config = dict(
    n_head=2,
    n_kv_head=1,
    vocab_size=1024,
    norm='rmsnorm',
    norm_eps=1e-05,
    qk_norm=True,
    bias='none',
    init_std_qkv=0.036,
    schedule='wsd',
    decay_fraction=0.657,
    decay_shape='linear',
    batch_tokens=[16384, 32768, 65536],
    seq_len=128,
    doc_mask=True,
    steps=4183,
)
Each number is 128 + 32 x the weight over the matrix's rms, rounded and kept within 0 to 255. Layers, rows and columns count from 0. Numbers have three digits each.

# layer 5 MLP gate, 448x160, rms 0.16, rows 81-168, columns 0-159
124089104148149111061084148192162132143160132124123144120156142124116154106204102103117126093094120176166165081144086145124128122131078168130180137101146089191164181124097134177133105078118103138121146105081123131147104135106155137111128091123118076134122158147125182131110133112154090130115102166071073087090104108088106193112170109176157167125133144152142104136087152138099121101122161104122144084100103076088132128124153170087055125134152146153054088142127169105079204132135147
163076131128119057115215161171079150194125139130148146122111134163066142110177153098135144148118189159150149165111151187133147171180118164138121102121111097174131156152093152166102120177160161087093135072161074147116105116022123136184100098140141112137136095176141143172143130143140103125135169155163086126098179149136173124143115101113121123130112168139083091151178135118124131071133139095122125080135118166099163155110152126164086105079125082135169141113131128134151190090121173
162112096137122154060121122104187121125100047114120130094141128117134122128115090071132129111104179086172168103123086074061115131100092108110128178131166153115104120070149223115119148127185156109101118124058085121123080106127161127125155152164201228152118094154194132195081111128119146120119081122056123121139058134172097171131110089145080172161142129084108126121101134166101165135115045101141177150101130146087115139101126105101091093106109132083154131104105126080106154129144095
114163122115115137065107124182102150133151129130113168168139094170155155144093153111110125187169120067133084157108117168134184131172101096105079086075109122143122144193150137134154168186166149128111161140161095050142166088112165135070085102113112117147070107142134148100158095169127143093158208104119183145107120064117131084083168160136105090150118145162077170175145119065095160112126112134078128209137162153133148044114102139159099094109157104153106137105123117097129133159139163
138094136151138145145139120147163107069147103099150172118120110199125077099090108089151115114118077147145127175106162125127132132121093184131133195100166075161132118160091139136116177115142137160065137163141155090124175097183070135125116095142153086127052108138166043123189167130125150122122124156163174076140138044134180145142141154071146128101048144112155102070112088101127118105069132066097122149151127132050084114086122142102207149135130100101148134101143076142128151146148123
161112074151107097183122151063112153145160134114102136139118079211146097210190115118093111135136179170086143077127148115111169163118128202119126108084106134076144157091120132115167166123166080116159164098175128138178100126116131151190186105139129085095134164135089124101171109160127159118117113159132175124135103082093107134165114138184033145128125129108153179078115181150123089094129094115130153175077137050123127148101086175157103120122152131072103163133162166085177124126164095
130132144113086136141142092109110139101136107103143142065139187152151099103183089129185157134191181172097114152131102109103121144156203160089189116139082166151118144190137142114136107109096076107084173158113112096184104077109134121118119103144161189136084128131113105175123117195152077107139112099149162152176085130125121099072123103099158172159163156130160095131132128173145125128153120045037187183129174180154128122166079108091103137117154194144147113162103109081110118142090118
135172119061120127166112126142171059180167051111138107088151133183102098164185118143113101146072118115121123079177108077061101142133066134049176150184144142034108127105130159145139157099104112066103188128174131148123108093130097155141161113085136131120066084127148108092151116048115103167188152183109096136148168173145130149155143113143198129148133158092135111124171101142113088109103149167149108113128151165178187136136186129101138130104093179125099049154070182139141143110085143
128105114116144105136146087119122125110125093167131097138139100150122146086144169087121144117151113154094149086083173145137147149119192129091122137101143123065096122200154077152171183156108201150149149141120116158192101167159151110148041144146095144138141191100145148102145150098091122087156152160145151107129164156103114089122151124103137117091195158104109135121058145142149150192124085138173120139158180068141109134085088102137131098109170088140116126096179143130132149123115121
161141124121079132105102117157133095136174084135160172174131157141111127169133163121118077128131113136144108103091138145155096123093112159165146082149146157138129156078143156094162130084170073115128142108127094163132099145128141129134099212117141126112107093162067079138111156131132092196140095158089124114107098112075131076139210167189116104107141144076158111131088128113102102128207071121087150141155121132175117178140120170158149118133095136168165138088141132119149079132171172
111108139083158098104137161137158136119123166149051155123146065138131090130129136110095101086131131141197133106132160122132136145112131056101145118120137146126135110092030156150135110063140149106135055105073070095101131099099101093161089161132124110138103069119117194064146118180104101123128131128171169113107096123137135098167171092152140183121162162099171164130179122179130147166187145153116185164125116180187118114150111170112114162109092100178098132109093132149104072166169125
088137140088072147125163150128146121142101137153128086134119143134172093143125126117112093145141154098115133129188133142097185153135127130130163158078097171071144145135117093100197101128140097132105096076100094164185128220125152131102104121183216166152122186176138056129147106166128095065116087151142182173116084095120104076146114108198107106109169123155146111121082115099140163150110192125085131163133139133128140153117126123154135089172107106163230088145177152109136131186111133
140164106138151097160132103102116133175083091099098165148113145188107166105119152181158122090107121124091130192083114132120095103151120135165104126094110137100129091113101200148133116144113170159146140136089167150116148115138135101173125207131175153107181148150137112168115146083114108109182129107108094129110103127129111101112115135129158138131175136158034072108112110106078149156108123094196161155131082091140082132145065134135089118126166145144099180078103157110131089122253210
082101134132173123117146170123127172162171109144102183129166144140102118127119105159097088147114121129172172067137084173154140107184136075132133148102176164133118108128029133123173104114094122094132156061131081100135130069121074154168119150167090136160137149056127164108106159106121054182142130123119137102158099104146135107116118120111132106125156135114190161131110112116145175194146151100136100127080137134096134110119102115137111132102153196140112135215137143141125135159113210
191151086124185177143082174136180077092117113128103136111126168120103129093127109151163132117099132128180114096108195186109094153126117158167144152120161162180159155131023073121096144074141145165134171118101096127137098111160140113089159112111086152132119124118124105128124115158138115117149119141127086120138149150122201074208112087157192148094126119082133170142196113136110123205100139164119125100118133152111098112121185113171102154130098072157125125101142112151106123105187197
155133136104096103149106113149080139153151161156143158093161091187137084161107152169145123117065141106158198151153179115138118135182119130146151144117127144125172130108122150136141157160137164126115146104159087158178095192154124110139178154128101108099110080136078135120188144167124188183138118118115109150154142213117084191116171081076078177112143111166107139131140095141127066094173111104135142120106084121159120135164147149068112077080170106139148129124076097124131137100155207
128110125138111216142119124128061174115133109138175143091186153106112139154155161095129046178121161135104124158092150164128099136130086129077149089194113117086152124078126130104101217153111141157140104131132131162036151139137105126062110087093107167122082102119181170132153112140114152172155130117068142125094128137129082075138151114174119076169180128150102152057155114054130134092079119121070097134137108078133073140160114136107186105171116166132066132103128064146091116118118127
126162131050161100173083115075182124110085133100091094122130162142127063102101135136171102146173033075135069121149124113132180136178135126137117177115137110122134087118122132131138113148167120120094063149137157132158184066113174143145095124119101147102180112133118095164095091170171152127225095102155099122159111155188081116117164118140127110164162086089117126096145136122063160135126167136130158106166104142110155150044109125094110061179120162116148151130106073121118149105122108
136118135143097126116122129127102076068117065124125141114155147156146174092102190121112167135160113177079093120070144129167145094087128158173119125213164181161139175082124154131100183122122214104123119099035198141138066094141101129161122113165105164093118157119128179142110115095139121085146106114131097142064079132059148099163101189107155135143202124104135107107190122119146070131173108086138151104113145132069097185094089152121085115163192151143156155067106133143187166167144161
185150144150147098101128142102161170066126143149121088113139135180174203098133129090154090147127130090156113173205100130217149172042092123095156113133108165134100151087134082174138040118130138110169153132096150161153149143132125100132104176109174202089120091045092147145029083108123136144166184095080135083111135101110125071110121056127068171127194102109142163140098081165162164104119131098153114129155122136070162127144099081131083062164138118131183069078094129164121149132116118
126130120110117124126135164174080137064212075052147115101154108174101107055118122162180166051148119096140114097186086149153104077125106168128164134143155112132131157137180107119053178139123115090145188119082139082104130119107118171167058085090105079077112086116125150101149117076062139138086152101110134157122160131101172118199061158102209171138093132105139153122148045085083144121147129170106120127163032086092088061128140085139129074135119178122196138165105065174158104093135166
072166094155138095138097092133118138142176087143127154125167111148145109106138173137072190127126234167101156090172179113161141098136130192110191113131140113127119162058143118108147150108182125113094131070119101103144152159090127156103152158090168145130105139162112132136103153118135092147164139127174158169164183080130117138139082084140128165187148136032121072141137100114097162139116122128159163179149142127174115159143174121140126071112111144112097142094100151174099135121162122
129093157156128180167129130129160131100168070098126113116125116079087103113112081115122151173168096160154156102146149137161116156158109149093132114079117111123107088147153097094087143153128163096106083092209094131104135154096151096163109102095069077080160117054099158140146120207122124133098104121157113115162134121141190161107151143113130064183118144161113110111076129147176120151094132162091121120120144078098089112073096105090103108166070192144132162166110180136126097108105153
105139150119040132118069174177126111125108171120098138069130113089123128099157130119106173070110128106132123123094156091199102118146104145147104066091150184133142147115090110112122142110163075060134173139150074136148116134114121154121100104188110128124032142157099186035174134113107122129149153149150091082113124203137180061080096206110121178090109116172132162116146137103135118062120076130140140176148201123128127128127072099135127075116100126082101121141115100142140135105118140
120115137119087162148132116064156138123121106084127102144072134066111096074162130093213075183111062139107109112182109098096068133132114149101133161105095099121170125133140132078153153188102102151147140115143162165112096172104196092137094132177127173158120097137142168117161116071127168069122088105145111153162157087132099158070202132158114139105175126141076136139109161074125131154128157145114146147122103148176128166172136138082132108120074129145165194105117116151095163100148092
102104096114151125095097089133141131133141134106084080141103068120149137132130142142158194139134116113083183131136128156142186162161148111090109131105108078088120154132135120123107104111162143158142101072168134167164160140127146106099093145125119166151128076037150104143172210153099164136136084149151137199096082149129152064142112113167175142178140082123083088115145180120174128148095145152193157109112152172129118178106130070072156077108141040101106126150076072096081141124156104
077110105152158063203085098154118127095169196099144158129138076143116150106159186067110140116126159132157091163141173117099127112136155126094123122178084110136109134135150130113147132159165086148088064112117119168172172118134029162129100090144157126143153151085162097090158176160136074119129123179144107132155142151180160148138100151046113118149138084148064140111146125118134084127108139114127184185143076091143170102096135179132092178131129136117088147151126125106124145111138148
122137101146112087150142085142144201187138118066124153101120149148166155149128126139124152112160133160098185143147103099171161117134163136092176182084229154111080155095139148122119159138213181098143161137188169107135153111052122142071089080172120127153108112083166108113140117122094133071140124082110164121145087123108164103124108098073083126158116125109195075127086110128089103123086100071167121089130160103129106171130149158171092136114157096133141069134117105174075137113113129
159087157107044221071155155141104138130103088160132087143114142117111161142105179144135159097147155119161109128102159142129094087195141125128153151072190166101117129144107176130123141129130123168144102112144112104129083141120157118131179173156141147125117184122135138103156128100171140099157144142104111092195023080165151144158154113140134117157147117112139134143173113056142156189138078150119116121087082094033098117131083162100161136146120073143193072160162116115114133109138178
145120098144110121149120095126150142122132110097105168146112098126169151138124078105114127125088128068150101118133134186152144152088085101200083083159144173086189116107155091135133150141164153053142125160127136094130126151138108156104049150078216086100157153152143118081166153133137099140143110123143167140149110109122096124158141172141191144164140142168125075148151205089073129122118178093126099153117148141138145128146163170108158070152125125127127109129114157103119083163156126
171166142134173107184089119102137121115161111148181131155115162146131097171131143052143143115074175163150105140134145116117110099108126136124183120144107166157119124137142148152132102118140130165170156157125115143081160099045123148099121142126113142101140143132129093157142098146149160227124121135133126122093088126164081120126149085125107174144148143136128103130097116100156110097071119168127123081214133137169100100154132145201130103127116154064185170188164109120122189113184110
120166113167079167156121121133174114108163176139136138066140118068140180106118166129065082125190144088130112060087124126136131182088150113125137135075089069105129183098113130165100162119178070105146134083130186179124143078128146138118139096094135123073115164174068100141125134182049110104158137113107181172142113133155144116133137167121139146097143098084115194147126159037168087129106173090176133137088130114091136112168091119136126100111143086094103116171030107126071121139117160
119139105125092125158065101147224119116140157104177098156108106146114126122108189113119120103131154103125152104125169145106155107118093184113125136095134128095078108068125146141136106096076168156118149098107114157109178100128160157144166103130095113105174073134135097166129139096144113172106118125142128101148157111135118085150101107160090149104077077179124214175139061102114146131062151136110125073127183149170147123142136123131134115123093117123147125173096136136096109114086120
171081170103149099192085164143209132142187112142162114156164148097135172084056105146133129107117161123166136121096147140086112171132141148108177162169092149104079087071155107104136096158039069114179072123117125122104201150151125162140175151127103116138101087119128137118105074107163132132133156166129165056157071146189149100165111138149119162128140091094134120122033085158146110119112186139086160132163096133167145127135179117069121141187106138082115113049092106127130127060169163
118169065140150130161074103096116075075160114166042145136134112133122139150139205126141165113073103142147148111067103148184154135139074136092137138093108143117141111142145084140095096122137120102089149139169133190162172090057122158156145133118120114157091167128095073101111122101149138157073139111152159095149109174128138176095148132175112108096183123133130166076128151143115053113091127180129170115112145155135183149122102101142180116158125150121156162143090070120164171168137127
153135123102126158113173103162156087113144160147174147115095119164095156074113097145184158136099106122159090192086161158086135124092139103183139121114082142116149152143153138114127189153157122128145152155135135171153099121139092137180117177118179103131087060124133187083105082137138137141137153136109117115112125091111112157102144133117111099150127132144150114110108142127143125120121127058040107170113096120120114153085074170099198114070162118098103101117131100105058151138182151
121097103127117104239175142122197105136191088154121113104111172110131157090125165122101144113123093132130130172202144103097131189130067163141197060111108183182128133141126108161123138156104145150120131135130135086131166214126123105111149127106124121115145176095099118112121095104144158116123131116157144142139148144111139133122115172167131117127130137052109118147100160164130116158139095126138084117151102099106156181087191177164071114078102196124083116130167130147110127129150131
164126088091214144130149137139125130147094166123110110109132117158176125178105103160110050179161092157176112144202182113121091092169105166113156140104121114129130139130159076132122182116113156169125091118160123117157143158101128138101142127154154167072129156106123092151154151159195154162158168135061114140164135117120052099110150091095154118065163141132154175015099132075075125116083095125103082130103118140173207131084093162162095186150112156128144112132177135158126146155154121
162111166119109113103158158132133061156151087165140092126163158111124154128098159123149119138138154196163181153113106137197129151147122111181111140181157121131156092158132080091174083099131184160060082109150156107152126126152097070104162176090136103147179187112128121097074123096159128145093147161088178161151137160126187073170148086120085154175125145153061058138077123152129129072202166117158054142100112149102114101133184191159168092120126136162124115137151186107142104167150097
106051142122188116152151120068191168126141117151112077129163133150132083082152132069073032110084128120099131167096157154160138135118129152117144094122107157153138093125110162195117166134157153088080137132180114085116068127067203135140099205118108138105124136141146132132126178161183135157144133186096127175103050092120135158133125091104118126138135119077121146149096081130124175124121119093146142151138072084193158191133128079193119115131102096135141118155160101131090137135177117
109057149140105140162171204116151087148161133174153131177150121147117155043094114122128116166213122131118175154058125087134124073183122135141134141126103112133093139145113099077082090091150148159132143109088188175144165085083141100071098137131115082116072073095117084160070146198163121136150194125178106104129115131139157161117136138151161121119126142069092070079165119097116163155101120172118101082110175140102077157114125161117044120125174126149129104030201149077098115125194179
095180136106121178154148118138132124165101086145165118139163167092140142167109110141220134143111118161111120116157115141106117103154126111104095056165174082199107127173041174096186087122129187156109177132087137184155128132098137115117124192129130182139162178173085152117153136120170082092167185101109133130125150162128090137128177088155135139116141094137149160087142131119157144091113080127148095114145151147151133161126060131146093121112096179104104100121126130157106151165126110
167167172118077111190077195182143117175188139140132110127103072122166176134116111136177175066119156161223117113125151154119106172108097066128101095122124142136147162120123149141101120139140142107170081218115182095154162184140125132180122067084133106156163142138107145155157127066125095125166110176106157122158125161107102142148112142117130149114132175131141103174145144138052116142148120148164092153128082115156139117076138132130120126173132185095103122149156178074123152137097120
124157093126129095110085157126130168151092147140154124084128141120133184081148132177115135164137114166106069077132208121104111127122151166106172151152064195151149154129117032143143134167145202097079140135110145166162113147179171121140169114132080133117137120103158110016098107101177142139077185140101158153155130160140182156112188180112151138127171143118111113043130120139109090186140166107121104110063130124121150160089169162149107133186108143137067086181169105138144137114091170
194152099141135087120135126131185104142088115130071169043129170166109127165107119130169096172140111143088076128089121102099140098134073203131069112174141096147167152098096099074139106076134133078155133132113142107208136171150117139134069142079153171128068146105113133129066121148121115163139116161130110159066168186102116161141119099146197155106146167166061105153094118098141100157178068091073133146150157110164107130129113146177156133170117086153123174167170098091107105102228087
147116121139053074165114113126152071180145117127132154084127177148128122149169145133126090126157130190134141109169172149126116170054153099166150123151121111103131111151102154142071158097117126066155109103120104093168098147175161076099125087101152101099138189154139078126135155157139143114114139109133138148126135086150127113156100103117196075100102113170124135195137153148030155087159134116143136133119156154163149170140193119144113139149136089122136109156160121108113093150102148
097151146137141082111103160095098122151096090106087176101178176111154097100196100106103117135171124168127149087182123101128127139180150125115163111162169112079071143133105128042148107179128160137128127117112217187175132174157093104127134129105083079117090107115064162159179091159124109144145089158132126128119154152136091149176208137148112171131133100062149096115111164144132108090117093111169144087142180202103134122146086116083183106168128123119154136062155060113105116157161127
169138169110174081121156066063130066145159138096099078159114123128058113126113145079142182111113145110126102116165142139139119170126131073172169210159123160112167102181134102130143174150158137146104145170178121146093140129050131128143131165139113115139148146145121076102109149118188119158123113070126119114125113094129157128020143148132115133168151174156127047120137124108099094108151098169133071100107113083088085132145154118238199153113140141153100063132120165098070119101117170
182120158085169084129141110191095155167164012063092188151142183145139167150143174121125120147113138133100092164095100098144179100143101104185132123144138136128177145102094078131090080149132136145142094149131111116140122071141171135224123131131183167146129145112183087113172175077063158134156175099115160160162102131127161092106127144125086147126130169093121120179115110130134171144125110113107148163123147085102136046107167129159126134149126099151145081113113045125111154117167150
175117162177142106189081106122165157158137146172128134229161157121126110091137124090096145176168167162114171093145143123171121129171101089129207110157135112153154092112161148069120182104113101159171118075132154109172093073065096108091082104128152180072150093143119138166111152110103157147114119120155123174170096108131089100131096132102158188151130154131121083118161138146116119146121135109159120069122107147077121122117210168105101167133138080152088122085132145102174161141146149
149137145076157137131096131178127137150102157041122110173166104090168118095131109082115124124129139137114094158146118129139082157138172121091105134116110166134126115104156111109068128159147115111056164144130139135137187126120138127154138119132164181127122114140139104121155136184120207096129138147176116065059167124104121112128148148107158143122152109096159195105143172116113134120156175103156118115150148116159139063111123162130093089140050142124182129167095102098116210145087134
227116133103104180137032165114172125185084106108103106070115114096147099170105117113110108082103159119174121104181110098130163147081135086091094156107140114126180155155123153142160167185140067139152153177159122158195131146063107134154106111170119134100105157109107173154126151117134064127096173159092086118107177185079132197178106150176138135138176075125166145130169102180112128138096141149128135121143162126094162152119082150100153117125144108132150147122138095109141147126111125
144140108177088121146158118116155092140149151108180180093115150128094182105123099156099122116168125117088105124131172146134132111126125110147125143143122097139120116167137214136071135113061099134125107097083108124119128106095161105157034111116081118194132126161132156160152147216136059135103131182101132170154093179094128150129114123107157129160064117192058087108147109151127183142102107088133115116159113093134070066145138129168114117143130134126083153128111125102135102076191152
119084137129165143038111144086115148154051097115059124134126089109081133125160113112158138197141114196166136129144107120162133136101118155164126155157090126105097124156085196139104066129101114128143110173108118102090165119101118074102118127179099103128111120130133107153119165140147131114156164105146083105136111171109142150091086137101118137116097121093114181118173114162107115213107182094179123112136147160165089143063139116151184125176099112108077136198106115140124154116128125
194212146131166088157122190166143200155137055063131127081089124130131142036165159154082099135104166092176109168181169169133164157118191176140117147087112145070127103100166162144122107169126101134126092169177159187158125093105126172145170147155144134168174155171124135106153121095124158119144140147164113131106122113017143130140164111143115096124158159136124169146100203157162111082150137112162110148169086095094105098119119140186155124166145113149186049151125073084141159085149138
152123086143130146129052149190100134183085159132152163086086138140157149092118152129172113162097133212130166126136165129107100171118094069140100169151081121171155132181140151104201178119117102137120151124130175139138149112124152161149040191116132106060125051096122100133165163134100153134113126204170112160147142144138154038122145153173159175088108145131127160168105137120107159139153127181161163147164150138179130088147119100130158141145155111134126084077107148191118148105198168
110079114170112094123089111151123082148060153178173115171145156130141122189101147105118114175136119135109152143108173119168107107083169138127114135158068103125101138189137157115168121133131139116113111145099165122162101088113155121116115120174116116135155089129136154150173124086111190133181106133106129134132124154120146060183123103124127108108107061070091162065075128135110147159092156134153138161142093147135141164160091136145102153174091112116159146108181042197114138066189140
136086110086117138177099120101183173153116139132140161141138125116128148092132134160189143076159144120137200132113149076097131185110146143161137188157110128067143157127154125154140199128152068160105079156162145177090090136135137149128126105143166189145115110071134139095155142143126165157122226154132165163130114150128179060089142087108084104190151168129107109148132138124165145119158139158098123147133102128110100139183137181145137100135195202062132137118165089189147173112142125
086117118157125190088149129140129090152133145135119119126146138106123155128160180105096130081132082173162121140151162127124152141196156196055116112159121122147141144102143085101092123089159100111133100096156145116141189121181124163126125100145147091119095094096148124159110112110131089104161122153215119127147128158103103148100149126134137109137156104115103109142141135137119117067093150108107191147131120180077153139172126120131182190184160108171141131208205144133096230113160155
135091162030145141201155120105131129126034154109159133102104140063128119112178094118177125116146101099126062144134129106165097109165111164156158146212174141135090104098131150151110142097078141131133144082164162092128123167152182154100136117099191158087120126145190089162092164113095137096157171077157154125154052148129122119124103123116188129092135150163134153116144103094123148152148069122090165108111173130120162144189135126118073139084155107132150166103129155130136162132196224
195178089137113089167121096163110111090127183125137124159188118051160170083146119157150151163139096150105109107121117163104162098116160112112152095034121144171149123130112123139121178213113099114147123078115159141124157152158145138098149145131149071146119142166114117083096137173212107151099127167165157094178096100117159145108098138094108210121146152132174126067138171143153092098124134097094190089148107106164140180135183141144133157192085061140120109172107112085161116127112117
059102089121106136124135118097130107124161093127149193081115048148163133132161118142106147095162163124133151032146219110078085108139065126133090145205158134108174147160141144144085093156134135140127107092115170185121079202112145130170087126141141092181174125161120125185111119167188087171166143165149122122135125081141176150104103129136100168146152115106111175108158153123087134164164105173147190185110089146077126146149176112074157119143136162144130144191121147144145136137087106
094107163150147146125121151099157163126119121169176031183176178114093139119119099117148119091068101124140080176113115095101117106138147122124113161143138121066117089135127139109125177123125080160120092104091146172133146086003106128159143122130100159156185144103141147127139161154155170099105137144154169060099117130156110070083168170154131154095072095124126224179106105160114087176096167125148122141167167158114109143099166106159098147106169109144112173106113123182116149072103126
105128143148111129151081179162135117133132044074146113173120153112099137085090115141121131088139139141084152150135129131175125079111156144100154120157134082103146127086146098122102157198084000114140143155162123097155096174157084150143138172175117141117129148142119135135127213117136164147170120065190174111114118140157087111159069141173164056157123078120139085136130081138070122033178151130152113139158153136135125108116072147123140134052098065197087100199089090084147125151179134
160151129080058130064141151118068128158107110160133068109203136150145085092135147132079102098156096117145139153167093091112116155087152112139120104121124027161092120142107095124152087135122142117149157035137181142154071109096176112130099084154155132124122140096218128120094137143105138171152072088141130159115176137155109122122155090059197178110078108084140126166118131121148158185090178123089146113178083124133115171063110125151088096085164128173138126120117079125136162165154107
185129079130145137154150111130158115171113119115122135134124137087112152144187139058152126079063129124125148134109120171174082140120172103120134113096176138107126113185120115144113118081134192139158190147084117088110144110120161121113140092116094120121127114166138148134215115114119103102142156133120161153158122158102095090159162123154126107117145107158116104163161141076127153151154168137137210154123118117095151117116118135155120165165209131136145096194102104081139122103154077
095142138135136144161124086124110166137141127115170131160083136192134137117123068084112196160163141143120054126135107075118191195186132157147162125166156115156170130112163115181129131139105074125153128160082080143116104106158101111166140138162158108177104112174119120109139177067085140105132049151102135092136114135131124173157193129123153144177113162105099132111128105096055150122114118188107097126187176104169192098142134159117082076117150130087115139093117120110148117117115164
169099124093082131112118081153137182089148142089159171109142101094144107093131179149125186111126175118167096108091156095092156121137192087109162134113125143136076089121103150156100105188154072091164111080119148136078123136085133123156087178121154120116048080147090140183114155089135124122118072180073147095144098120077162163157128131110142094146126090095109139124154157111138139114109115074098099130158107154133160153147143118102124160071158113127130090080087102079104114150120153
136065158117108148094131161123095068189139132164181124109116111105072183134131106109189105076117160127124135135094054131094075112199120177123127136164140117171153138098114145197143153168111166094141161144090125115123116096178077150133061133068111153132112086144140179092075116059121147161093146090082110121146090117107120137117109098170172119123136073177056065148062148126090199150133122151115243159118142146106120174193123153185139173140153075112155106123116106106090111111119110
093142136141148174121103128136127126165140073050183181145110067199162062096180186139171168126091087110107098088106152129113101093111099098132159188141118074166090112108103108166200172083114095160143173069156117128105149130141200115169123165147178092143101076154124103139043224110160152086141154118097092096157077101145159142082107152097160139145099143100105142159153080141059112133091155077141086120149116110145143126109153122119076099091141112163101115130147167084171116137166116
104108145146139147118094143070106139128166137167103128125115149099142161120154127152129139156093135189146058191095106066172137122088134140172126129144074146106173137162088106065170134170164119119145124140100102090054140118137115141096137068164124147128160178116101078120079153148116133140085156140137220168195115156106148160169130133093093086162163096119106144104100094171132074156111181127059110151091138110135131142157115103117140157142176166206167119122113145138048106082105051
144189147159101112165160108095142133104140152140119162114105106145138136090112165173109101117132105102105078150137198123102067157083147167126132125133200134151127122146116198134173146150162173088086172131102142159139123067150135125106095088149119222112110121063131123087188189073099126149190162142214100152101124118129107113094145178130131152155130141124071126096161131123110148090107174115139126164081151132101111119160147185112127152098170074172105148061121115194151144094120128
119105175119098152080091085132176125172124103110127149021169113074124118036136111106147186176108099153128086180109177167123074138113137067186110088175124097113115133139094108086125142136095149154154126147131161146100155124145133128157114139117109108099183088129130173165125082147135158127072157143135055115124129137108096119128087133103150181155129132120134126162128129213103093113101077161147167155096102141187112114193089150123112099160089149097133115128171168206096058167173109
135074115137094092151084138165201177122079092157129135086133083084116108167142164126084140117147145129124157109151124091115178117155118167071184130116120112129072122142112161164174121102125127115150080089142103119180139159104152131125167151097127129100146152209143135130179166126105143176134133087145121129125143153145111083154104200160121074167173117174134126105095147164141139114120143118183141118186172157142190147097164159096136142114121127109155049120146184146143125141131120
132148091124146162109154127090155113128111154101172099141150119116147208087085110129089129181149116104146195158110118062126114120146136119119126150164123014060117096090127162135118096123206190121172190185083151087150083119106125085113112118116111120172174105143095105097157172095127115085173137178174136210128115130118149123105111131108157182148185134094074141150138110129139147137123169082103114114134151078082166074109161104134121085089112160100098168110128129131140142104157128
117148082058123082152116129139076184109122125122074101111171160134174097136130167136092156106183119112155148112145160131144165119118133053178099082136134081090151157165120171134135189104166150149150034105104163113098113082136161083127128095126131100170144089167159114161128160084069157134082108176142158171199154126131123157097153127133068158176142127145140147150101113112088147146179118151086208116117088123154138103157131121092209102162194059129143146169185089112145124163104177
129089106099168205118116065149160157132145157159097135142166129094117102206216080117167128137108137152154101126122127071142183100100121157122107138137145113143151122102156122137141069146117100102122120130132159105151131116171144141127115124131065163117073113157138144107142152130081160132102063137140183148169091103070163126135169137096157179127182124083100128166089110151086111137113066112153074135156096103139103152118123134094154143135149119120131106153140102145161177133135121
143137120174152109111088131130150126152140170141108139164151140132129147108102072095079174106094139106104215171168114121108094186155117135167114126148135104152087043107089211064156098125142146154165102138146169207089135127107090145117094110069121124179132164129166111138140040161176126148077098181163110148146115170115157130114153126123148136090107139158150096116115130144180032125146117151150138144144116155054172157113197164141140158138177103112203150151155095155117079135166086
098095131088135151118206132094104130114125065142175118128155099115064198166146159115126162111097157225136161117111146130076102177159119134135118155094170032083040119111177162095132129114129160166111123133120146140090103140109114132155107084167058194090106104170127110097169148152140122087122181104103120179134179099175113153117134143136142107189136106115105157136129109106088169139130150121099167131160070092150153101112161151151106090128146127086100142091137091147143108055096144
178073166150114076098144075116115102134159148110162135106146138183117115145129159136133123102131172171120164203149144152098101096155085076134164197090172096141132094101154111194128083117106082125108148139134122102165198132104143124163099129189209114207058156124131146188165191138123193106138122159130150136100131086132122123123120157160109122103140114110087136087107153115095087123063116056116171118107167157162158107105134122144109122104140139127114107123191090124098176132156099
098086128141153134113093143149214060116090137145134106131126126216097153180140095154096094093137144127138062087141112102108189123112134194138152125154128134129095104192155141139131085118120057090142160134137161116040170143150107137118178129082120087096166116154136153145154137123114164119135109155071081077099153219085117191146145124107191100198126169116126158104098139151087166085164133114081139085120108138137182178068140187145132133160084151136128112127169101105107103118169118
144062151105101137159063062106196125167128154147200072140102109118073120165155123154163189160092149148125146153120111166131068207102108089186126165118140160091106128124132171187092122112080123149175096069145090128141113170122151133105125165152132099153112125142122128098088140130125201145144101172175095186170175125187156175120169140134056136149152087076094183163115119146094133124116154118132145122101104118045143097140074110177139094145143112113093161075128161121153155134183071
122188115178129161110128161115124118135156196114162134115137119110110149162169140133189152136054085109159134126165058130102138139136121160108120124147138101129178118146101176179184175081091203113106133105143156077093180147147129131117146065100153108168129110132081197134162154141172152158125168170188078131107163148148140109111082131168093200096139119168135128124178081103111113111164120119130124145067127105073125170128101109179156160103124124084160126177116150126152197126087113
116145145068170151070107123048102120139145145111058162087140130126116110108078145107120099103117096195228113120121145112108088099141120114106180097109163121132079127120145155082176086166164145102160135116107133138110133141149102074142116146117149131128144131156108138103140151119196167085184155181152147094164171099150104121153112143166103110135193169119096156118121107155098153118100112057138107179132170129144145124140104104140136140159119110135099062136128059152122151090171175
100144141080113094119150133085114166164102140168171090151137067160102114144145102022159128131105062126123144135164148126144132147115093118130138130146178193071138107107166207179113207108165077110110135111095126108139094125168116182129082182148182152133051165154154143210133189139113125143094130110163093138082182147159159139100107096133135119093163167120189122107148125088117125116160102064085136094169136216068113108125092095165124134136255117164149112115128139105101126160141147
108137182160119135089087169188106151146082056147084162173165132111139155149113139107093143148061161096131140165144105080156123174074076147172071164098153177180088100108164087104088138185150107141172135141120158153046115193081112084119129098176145135160113117128093120112126207122175109080144129101129143105140132198097143112176145089167102143103082098127155140129107193099100099161114142109089172152117128106160150124147121134086090099173143154192124129071097119029083070050155164
154120107087147164118070130113144180067147145119103102113108139148152102077092076098073127085160080106159134151155150077137153114053133152166180132070117130149097085167140122121137094139138077148113129124114103153127084046088115100110119169104097129124079096127165064152143162140125165166170102100139138184162138164086119150132141133115094072109088143188169108101139141135074098140149136105138083121163132134148126104143083205093150063137170109120158135117080080110143114173111154
083154098120143130121132141116167120148118158048134139136077053160134153103176087130132140106133103129141129163127116113136164174132136086145154141113136124182169124126142168197073145115147155042140198081173115144178109130081109164132177172136157100153122158176089112088112113145143159123081145116144181115137102182118125124125075096193153122081111099135079105105130143150144113111132142151093186177060133112137189142092133120157172140096172099130111119152078150094114098062122132